From a checkpoint of a small transformer trained on Wikipedia.
Training: a variant of SOAP for these matrices, 120M tokens.
Each number is 128 + 24 x the weight over its row's rms, rounded and kept within 0 to 255. Layers, rows and columns count from 0. Numbers have three digits each. The size before them is the row's rms in percent of the matrix's.

# up: layer 2 MLP up, 640x160, rms 0.147, rows 281-300, columns 0-159
# down: layer 2 MLP down (transposed), 640x160, rms 0.155, rows 281-300, columns 0-159
up281 111:123107182110107161157120111109163133139141128110118117132124078144137134099139078151108114123104068166125130138145151125168124117141156129164137097121131149139152109137122114146164099154131103117164119132102083120103131115145143165143087136164162154147149100133105127144136119091134133117141105082152114132091075136131139145133137089148182143118113103098143110164116137132188128093120105129103097152156122177178105129137162137127153143078104144104114152145134153084156128120125154
down281 090:122115125141109159113129130093120118115113127136183163139140071095111121101100181132126166130172103122138099090128109140122150143074119124081106119111119131087152115154131151159112122153143127141137124137133162143118129173097112128095140124097134105152111160105117109164103127114101129152190118141120134079109135133131120099133171180130131096133127130106145111163095144126108117094125116122110100103117097123131129139127102097116141192172116109154101124107163127145086109190159127
up282 126:111146138117140120118132094140188143127050088089137158105127103165144153172135087134144117122123155090086137182172114120088147128108126137138098141110153128121097118137120132134136138141142136134128109120183149092157099105108115160131090154121144131109156127094143135139141086089129128130130120146142129107105104120140096132182115132096130135133145125152114141120152095163143170149116115132101130164170123140162107157136143106125118103117125103111104086153056109116132105151145168
down282 123:113162126102105110117116113126137155135134110148118097144182141117121135122090136106148151114163117130130157143131104123111134129147117105107166073105107123106167168119117147115181110135090125100150164083086094130140123113161119101145099117124086150096123112159152127109117129143145106126125150098129144146168172109144157159110107164119104093081087157135156112118150143141116129104108147114145143136141085182106111161139148102124179093128137143111146163183156081141138162149125125
up283 043:133113141118135142154124139094151128133098160125133132112094091163152154171121094145132136130136128169113152144205114094103057140143147126116122131149116094114087172124119150129142123159139119123117120143124132096106076129130071111125115115114115103151112124128151119137138114120143116141129110102094116107137167131158126134140092115169150144106079116136123165085093113158127121170145084108144119170140109132116167127154076140187163084128106145120116132139105143115077116135116145
down283 053:157132126092139135140074156148093100160149120168154102095141113112172112097132135119140122113095171140152114139102161138122115104102159087150153085116130124111131052152105128126111139121109110109142148105131121098129152118167145122086116171165133161133141148173130136146116160148122127137137125122098125098132160148134135145179094130127175110129092123141095100141167178081154114116120108119119106128137124125161144134126145132128154159079105133143116136104084080096097107137114121
up284 114:109155101120135121160113168137130112132085121126132159151105119141151066110127142128161094124116121148134133115162156144153113157150130119080104132142134163156164115100135080113083169144140139143106127115134119152101144132165160106158128115161155099126111142138139123152103149127143119172149088196082154138160095113108121106125117166131142116121110133130115173120079123146131119132118092105127115135189110138088108086118105142089138102136108115134092113149166147154122075141155119
down284 104:113122129142154125141151174134104120128092110124142130114144132116164115122153117119163107150132154124129160158132090160101126094116151106141117068106111155098129098136065156097139123118126117135162083171126152157137176111150120098125103134123126127114159137103157205125078113115113135134162164111129145145092106154133157127103100100178122125114144170155158127117110156111122116118144155116127150141144115173075126128144130122145154172102101117102123153122143098166130109107099165
up285 098:114151159089108185088094151112122086165120097138142129158089138128090123069142128127142117155121098171083147158112147093176154129137100119090146148114132109155163085119144185150103136134145086118135106110150108125130150143104116074131094145136123134076111098163137134125114101127124121136098116085149118138128085132089150092125137105069094145155154120124131141110107144115134143143128141099115116158153103143133156109150128106151115084124120127138123138129160123138107123111099119
down285 110:109138078139142114097166096130112133181105092114123141162136136126142128100139149106117065133121111109129134116095122123133121142119144101171139088124132132142123128123141129091126129102086106152139130096163137121105120134100121084048128139128130085135155068130104150075140164152110114130125122105142124135125103187121117083139132115096103180117135142137146149147097093112132092143136164126140124142116104117111161064141112129105154168167143138145144131171151121114103146113132110
up286 126:112123149091110129094126170125127126121100139106127116148152154187113112119151089121108138115132085118173150113095111123146097143155142102094121139128105146159111108100160123115128086140172149107160123116144171164086120111166121169095107161112087086125129129159107110115123139167114133133150118102132160092144142141156134143089111135106124131118140105129123138146121108113111149111116128174197131173157145105128146079094119128105191146140096103126146152114130087099148113118125106
down286 122:102109174138154143131153115145136136145114105140132120134076141109125135121150170121109117133114137163150102107127135160135108122082128078106140131124154129107200145118151116120128123145091108112118151120138111107136109108130122142126129146100176133153187105133117059115136145162141161133136136139123122112098145141110107141113092103109056174190113157123142091137130128077117174098186105108133138170107141137116150113135118117155146133117124143089143122104147140146145121089114166
up287 109:123133129094099141153210154146150134149077141153128135124159173143121110136086078149106133097160162142157145159156118128139121154114161120110161157157118123179167146138126123137117134115156127152148146107118152124139141118108127109127108095055126141138122097147112102120135085120142077103146082123109100145138119166141107130095118094157145123123125138099139099127098157111111150146098131130152136130120155090167135150104132146136114146144122166072092097101137104096153132126139121
down287 097:108114129124136103134172079167141121109147119150146117099122120168137140109135154216140128152164110133111118142118150110111159146115116146132118140104119169148165161088113144115129151080102115141123130159147103162169188117167096122117144145134122109129117131109137111129117090144143117121155139149121090078093129163133102142142130152110128162106170166103138139119114142096130136117095107127121140100115143125080161138132140088158121207124125171124139118122105154163136157115122138
up288 115:110142126134173120120127101130118122124164117134134084166122103116116155168127119102146170122111116167108117116114134106147116136088114125127119156132155159167117120107099149103146128112149101151113148158126059119133123096130126122152109081117115175112118114128092075136156175124088152124143134101161113134111114133151109080099141145122108134118114113141148118132106108188100127135093115134136151119194117091145127142097154089104136095115097177163139100069147115144100143154107115
down288 108:142169130146158154127149118146136171174137122121153100150121072181141134108097140126140108115139199149150118130105145165151172132158124137133123089128126106137146140129135110076089153099140104108129169146149140126119150103101131159120120104131167084121101120119147163093151132115103121118146143125125115065122137114150088147112142117149111145130090189137086144091146129135105130146153125127098178129134135116080177126113134114143127148137120100144101118159136161136147145127108078
up289 118:099122151138141140100109144109165107109113179149127129133071108100165139086117124153124115155134119139104175121169154109124130145133122145130126104114131104149138139126147102118133137173113113114061114114117117164095143091165110136103119139100155091151128132155148139146108119155118155149145116138134115146166124129085108117149141137139188117159098155088135093132103158153107081110136153128109168143105127136143106183117186124112112153137119090149084164136106100161104149110150098
down289 106:141109122108167102083142125150099171122127103125119103102168133194105105140140109101080098135121127157122107137115137125116146161091156124138092076113157135110091166115161149091106156094143087158122112148076134151165109096155123099135104143139114166147142125121164114107150130120104125115126141149148130138103114136127122116106161129122126151134117104106079110139164139060136144162160118099100136108080136129119135103155136098139137102138153181124092156120096115133114138160126139
up290 077:164131186118111107097099147138152119123097125163105160136092094164146125101135103190078148149138097116137179138113111127093153133147159118119145119133115160118126113129181117146112141138109119138120151134115119137128119107090086135115123153133104113123118106155124136150159136166158099155152099151139143111151147137131149110139090157131122163153099132081171174129079162126097102098152109113164156157140129162179122135115125127134159096143100103124149151140096104120152139169145101
down290 070:140123102113185139096138107113105133141112119103124114095103127145126128091126132115111138099138122156135088101127116108123169137109149107118127111134119127150130121175105119136083148185114170154144129117175096135167120095140124131100124105129132158096141119178112082145137126116142087118144154117137125133139144153147083131114171124141150128160106093118141088129148149144144098083157093059112139097112148168118167176132144137161132128114134127092088083142184164105142112129129131
up291 070:124127184102112157128147131113136106125150148136132092130164114125137155153144114166119120105140128145126140097098103135085097130147131101111128129174132153155113125086133122157168126134122117080122172106119152102103111132165136056133144144122184144156161158151138090098118081149140107111130126089087157134129103160129151121139151150106111091107104102115126146127094155141152091041114124151178129149123120112125132147131120116105166088145128132131117131139093090128105120143129120
down291 056:141127103139138119132140128119167131119104128098135121110088098103124127174122125128119118124138116156115140145167129136138157153101092127135106105135133111137147082113103124124114093117102160174140129111103172159145112131060118153151130157158137109125176167121132137111135109119100162151124157140173104163141187165094123181108146106124164163138113172087124110083143150149100138126108174109129097085124096090143137113112098130117093124146117157151167138179143120143132124104133151
up292 113:106136106108122070097126082163083121125166136118133152125131100116095112079137111126148154129111130073173131117153127137119110085184135151117100123124141092126106136098191130136131105141134150092124141132177143134130121113151111105124138146143126128117087086078154121138111142156114144081146135155119111131114089140112131093122107141101101101109165116129150107138126123110104152121108126117130083115084113167090147148094118117130172111067094135129106124152139151124128104132130081
down292 107:123103103120109124150089102149162122135107107126152119147151134124109148101172156089164131159179168119136121165146147153134134102128120128133136066176144140125130143123143185122127100137164126153123099137134151083113179159183110112136152147128092113132123138133155144086108122126139121143156099141113153128154147139179168137122168104134109153120102138115114166133131103112135095133085160114124147090117103140119088136165130123112103185171131140143128121108136097070152116154130121
up293 120:189086190125115148100169114135127134128137126132115138167154147124176141123120119146133130148163117119102172138116133111133086149128126099108110129109120125132118129122106124159154143148143123110145149107178133090142123093132090101140125120192120135120148165099103108115161122142122131074139166122118123100111102145112069130150149166154145104116123151135134119116123105142166139149113133079120157137154140129133124176070088139126139106117147090112133154120082060154126131122095111
down293 115:141133093120119148148108159111112143133112133153115124165105161106120130092120159088140105092113078133134096114130148143155079171148159151142161142146102100131131130134069175167127132151122144159089114119143166107118179151095109095140118145140102128151128109178157132096096164139132103132129148095117143174151146128169177141131116137099106125148115162101126120153091147136116100143125115147142147162130114127136139137110117110133097150115157086119102144115104128180133117120190160
up294 118:129106115083123140134128158113129108109109156093120104131113151099128154072113157146163171102085151148126150189135137115113181123154156106150138131132163141072141131118102106124165114130176132095085145196089138160075138121118149146145109103114128128165134124109140157102159110139159114122170094115122100118115138141111136100150153107118134117155102081100130129159128144162115142150149112137129096124114139129169104137136121126123122097108171104117115108147129137113146101173103156
down294 111:173103124139137127099083193133096096108145126153090164081122167151176125097100153132166151145153149128129110164146163161118140105142136122084108149104147117118122083102121149118179069149126135130119139127146132126125151136162139138137137151141176128132175141116102162111136102131128154126129089089107164116153109118136120135133090123097140101155121132093147114127141089134164133129138161150143136123115111138123134118143121168105098145134124134107152046088104137146113126151128111
up295 120:088126109111155129104098115178134092123098161153122124158119158126139106124132111171077140123126181170136119091171132115156117136150152156174137179102164134124186096106107148126149116126148143101140125130093103105111149145108129129150169092100113137126132112089119097147112094121111117129126116104095131133164144116132172160159112138114147120154096130125135150116111142202099114115139146118142113111119119151160117144138124111104128110112134138149084162096132125129179119174139175
down295 123:101121102140110175127149121162131117189118140149132129119116091166144108138170158164143147131162126128144154070155146117132163164159141119110084112125140147111129076145161180142114133137133155119125112123154151102109136149093118154098182106129103125117132120088106118137125176136106092149115120131144129124121133094093127120112124099102094118127098137159132119152186161151104107136124120129137147159126118137157103160133141129168094159106147161133148081117139117173180083134122148
up296 103:084076138120143122144107142132104066093142169140155113135105090131197133136152117137150104140098138167135145149121108106143111116159131140137118148180104118139133096096109128137134140168097109185099143149128125090159124108138120129146154137122097125148122133138185130146090140122118111175101156132122111093121156150126114135124117135160139114099120126100171149106039106117121125139117114120132151103140154127122157123150072155133122099134147082170132127131122130090127145145127152
down296 106:151147147141180151115092140144100081182142095171164129149110170082143107143167153143110121122161146122143161148160121166162113098127139063133116124127115157167110087165118129097091128166140149118163124165124112111147118125133134167106171130146077151142108139132126127150097140144134111171139116085140116137133137123125094089156134118126105125125130095104150115151129078115134071128098164097142122086108129129123101116114116128136120156106144137143136145145107136116163146102136115
up297 117:127115144132111086117126140168119094089128094159120136143132092146124095106108128107124115108149136156170146133131119108097130159140095141077165151106123141159111143113090096145161120165095108159108108130116134139104099093101088131147120114138128066088124138127106104115109164121153146135126106163073121107136125103143114108133151141164145113148126134118166149147094166133160113139119152133113144098157152120109128123135054086142083105126117090149156069109108076124133137121117114
down297 105:126078148163135118117096146132138125128133127148141126151136137152131123136144140117120119135140180159106142120138130158142121170127126095107112123127144129152125134120130084142171108127123147202115163129171142123149073162158114177100102130134169111109139112107149156107139140087160106133098155153107142149101130110115159121121120145180119103089128149099152182122108081162149115115106112079189142104160105120087113139123122102145109145105172123113127127090133106116139072144119121
up298 083:114130100106097139148150132124119159147123111099150119125146136188126079098121104073116123130110102134157143178144128138141122113102117111054141157128171112160127151127148126108127099131101125087128114146113121111118106128168131171117150100140140132136126157133116135123137097115134103151080108133153128168119117122131155122122124136153103107158121108104121124155090139112104104128132143133162071152134129107149150157142099120120099109179088114115074074174168081149084131096114112
down298 107:122127114077100130132117131115102125139115112101145114166142128160134075120129177089099102131055111093157137177164146148120107138141112115125114132111158123141163109106104125149161100110116137138137119113134149109143105128143135137111118161160113136159138053117148149123138128139089140164144145131172108122125114113164162118120166120172111089123134141123125166126066151075139073149138176164135096135117111167133139146101128111110113136162118103148129137138137148124146150087121148
up299 129:120137133118142170140116075109133104123125128165112088130151110139152122110103143120124186172145124076111168146080130103071127103133138091151121133114112138155077139063140135165170101140155126132129134139181132120086124099116114119125081132113122134130120085120168121210157139091113125116129125134156136100163170131095128128140128158117096136144123105111125127138129144111144120129109109123136132140096137141097139119147168133145148090139088097111135157113122103114130083130146148
down299 127:173097147163134132164112137106132097153141140153111081097087103124120116148121077114163154182117136131123132177090177151158155121092109102139130122161102090100146097139135145166146102086085166155141114116122102134119107133137120125189160117111160079117148150133143153113142119165155126080104150132131103144099140109104105149162108107117130137137101130137122113116099139106134142138139125129132142156118156072110154121166118137123103132149180112152141097096113111108125149114131132
up300 037:106131154094103137112130112138138119088105138143139121106139113159154167107130097143136123139133139085123108157126144113092122104147133122122111165120084095135135186108144105136140114123158132088085152148101094125153076098148109111180167119120151082158123111101143124144155094121157104140150165117131141105127133117153105168106127145130134061113133121131106124123122166142153072127104175144115137124112165133159167158121138088156154078117143107172137141116102131120113171112099107
down300 050:117139110153119101147130134196175134123117108083175118101103119099140081123171138094107133121122132180160140117128127134149112088172162158129140112117139099144124147136123129113119150132113117172140132132131143148115136134133112117104197100135129098146147110108135137172147164135103144103109157096140170119159123118136165109115116122152097162098112145131139113117127170117159110125098116124107149142148114154144139110115142186126112115181083122112103116133110212095143116141127150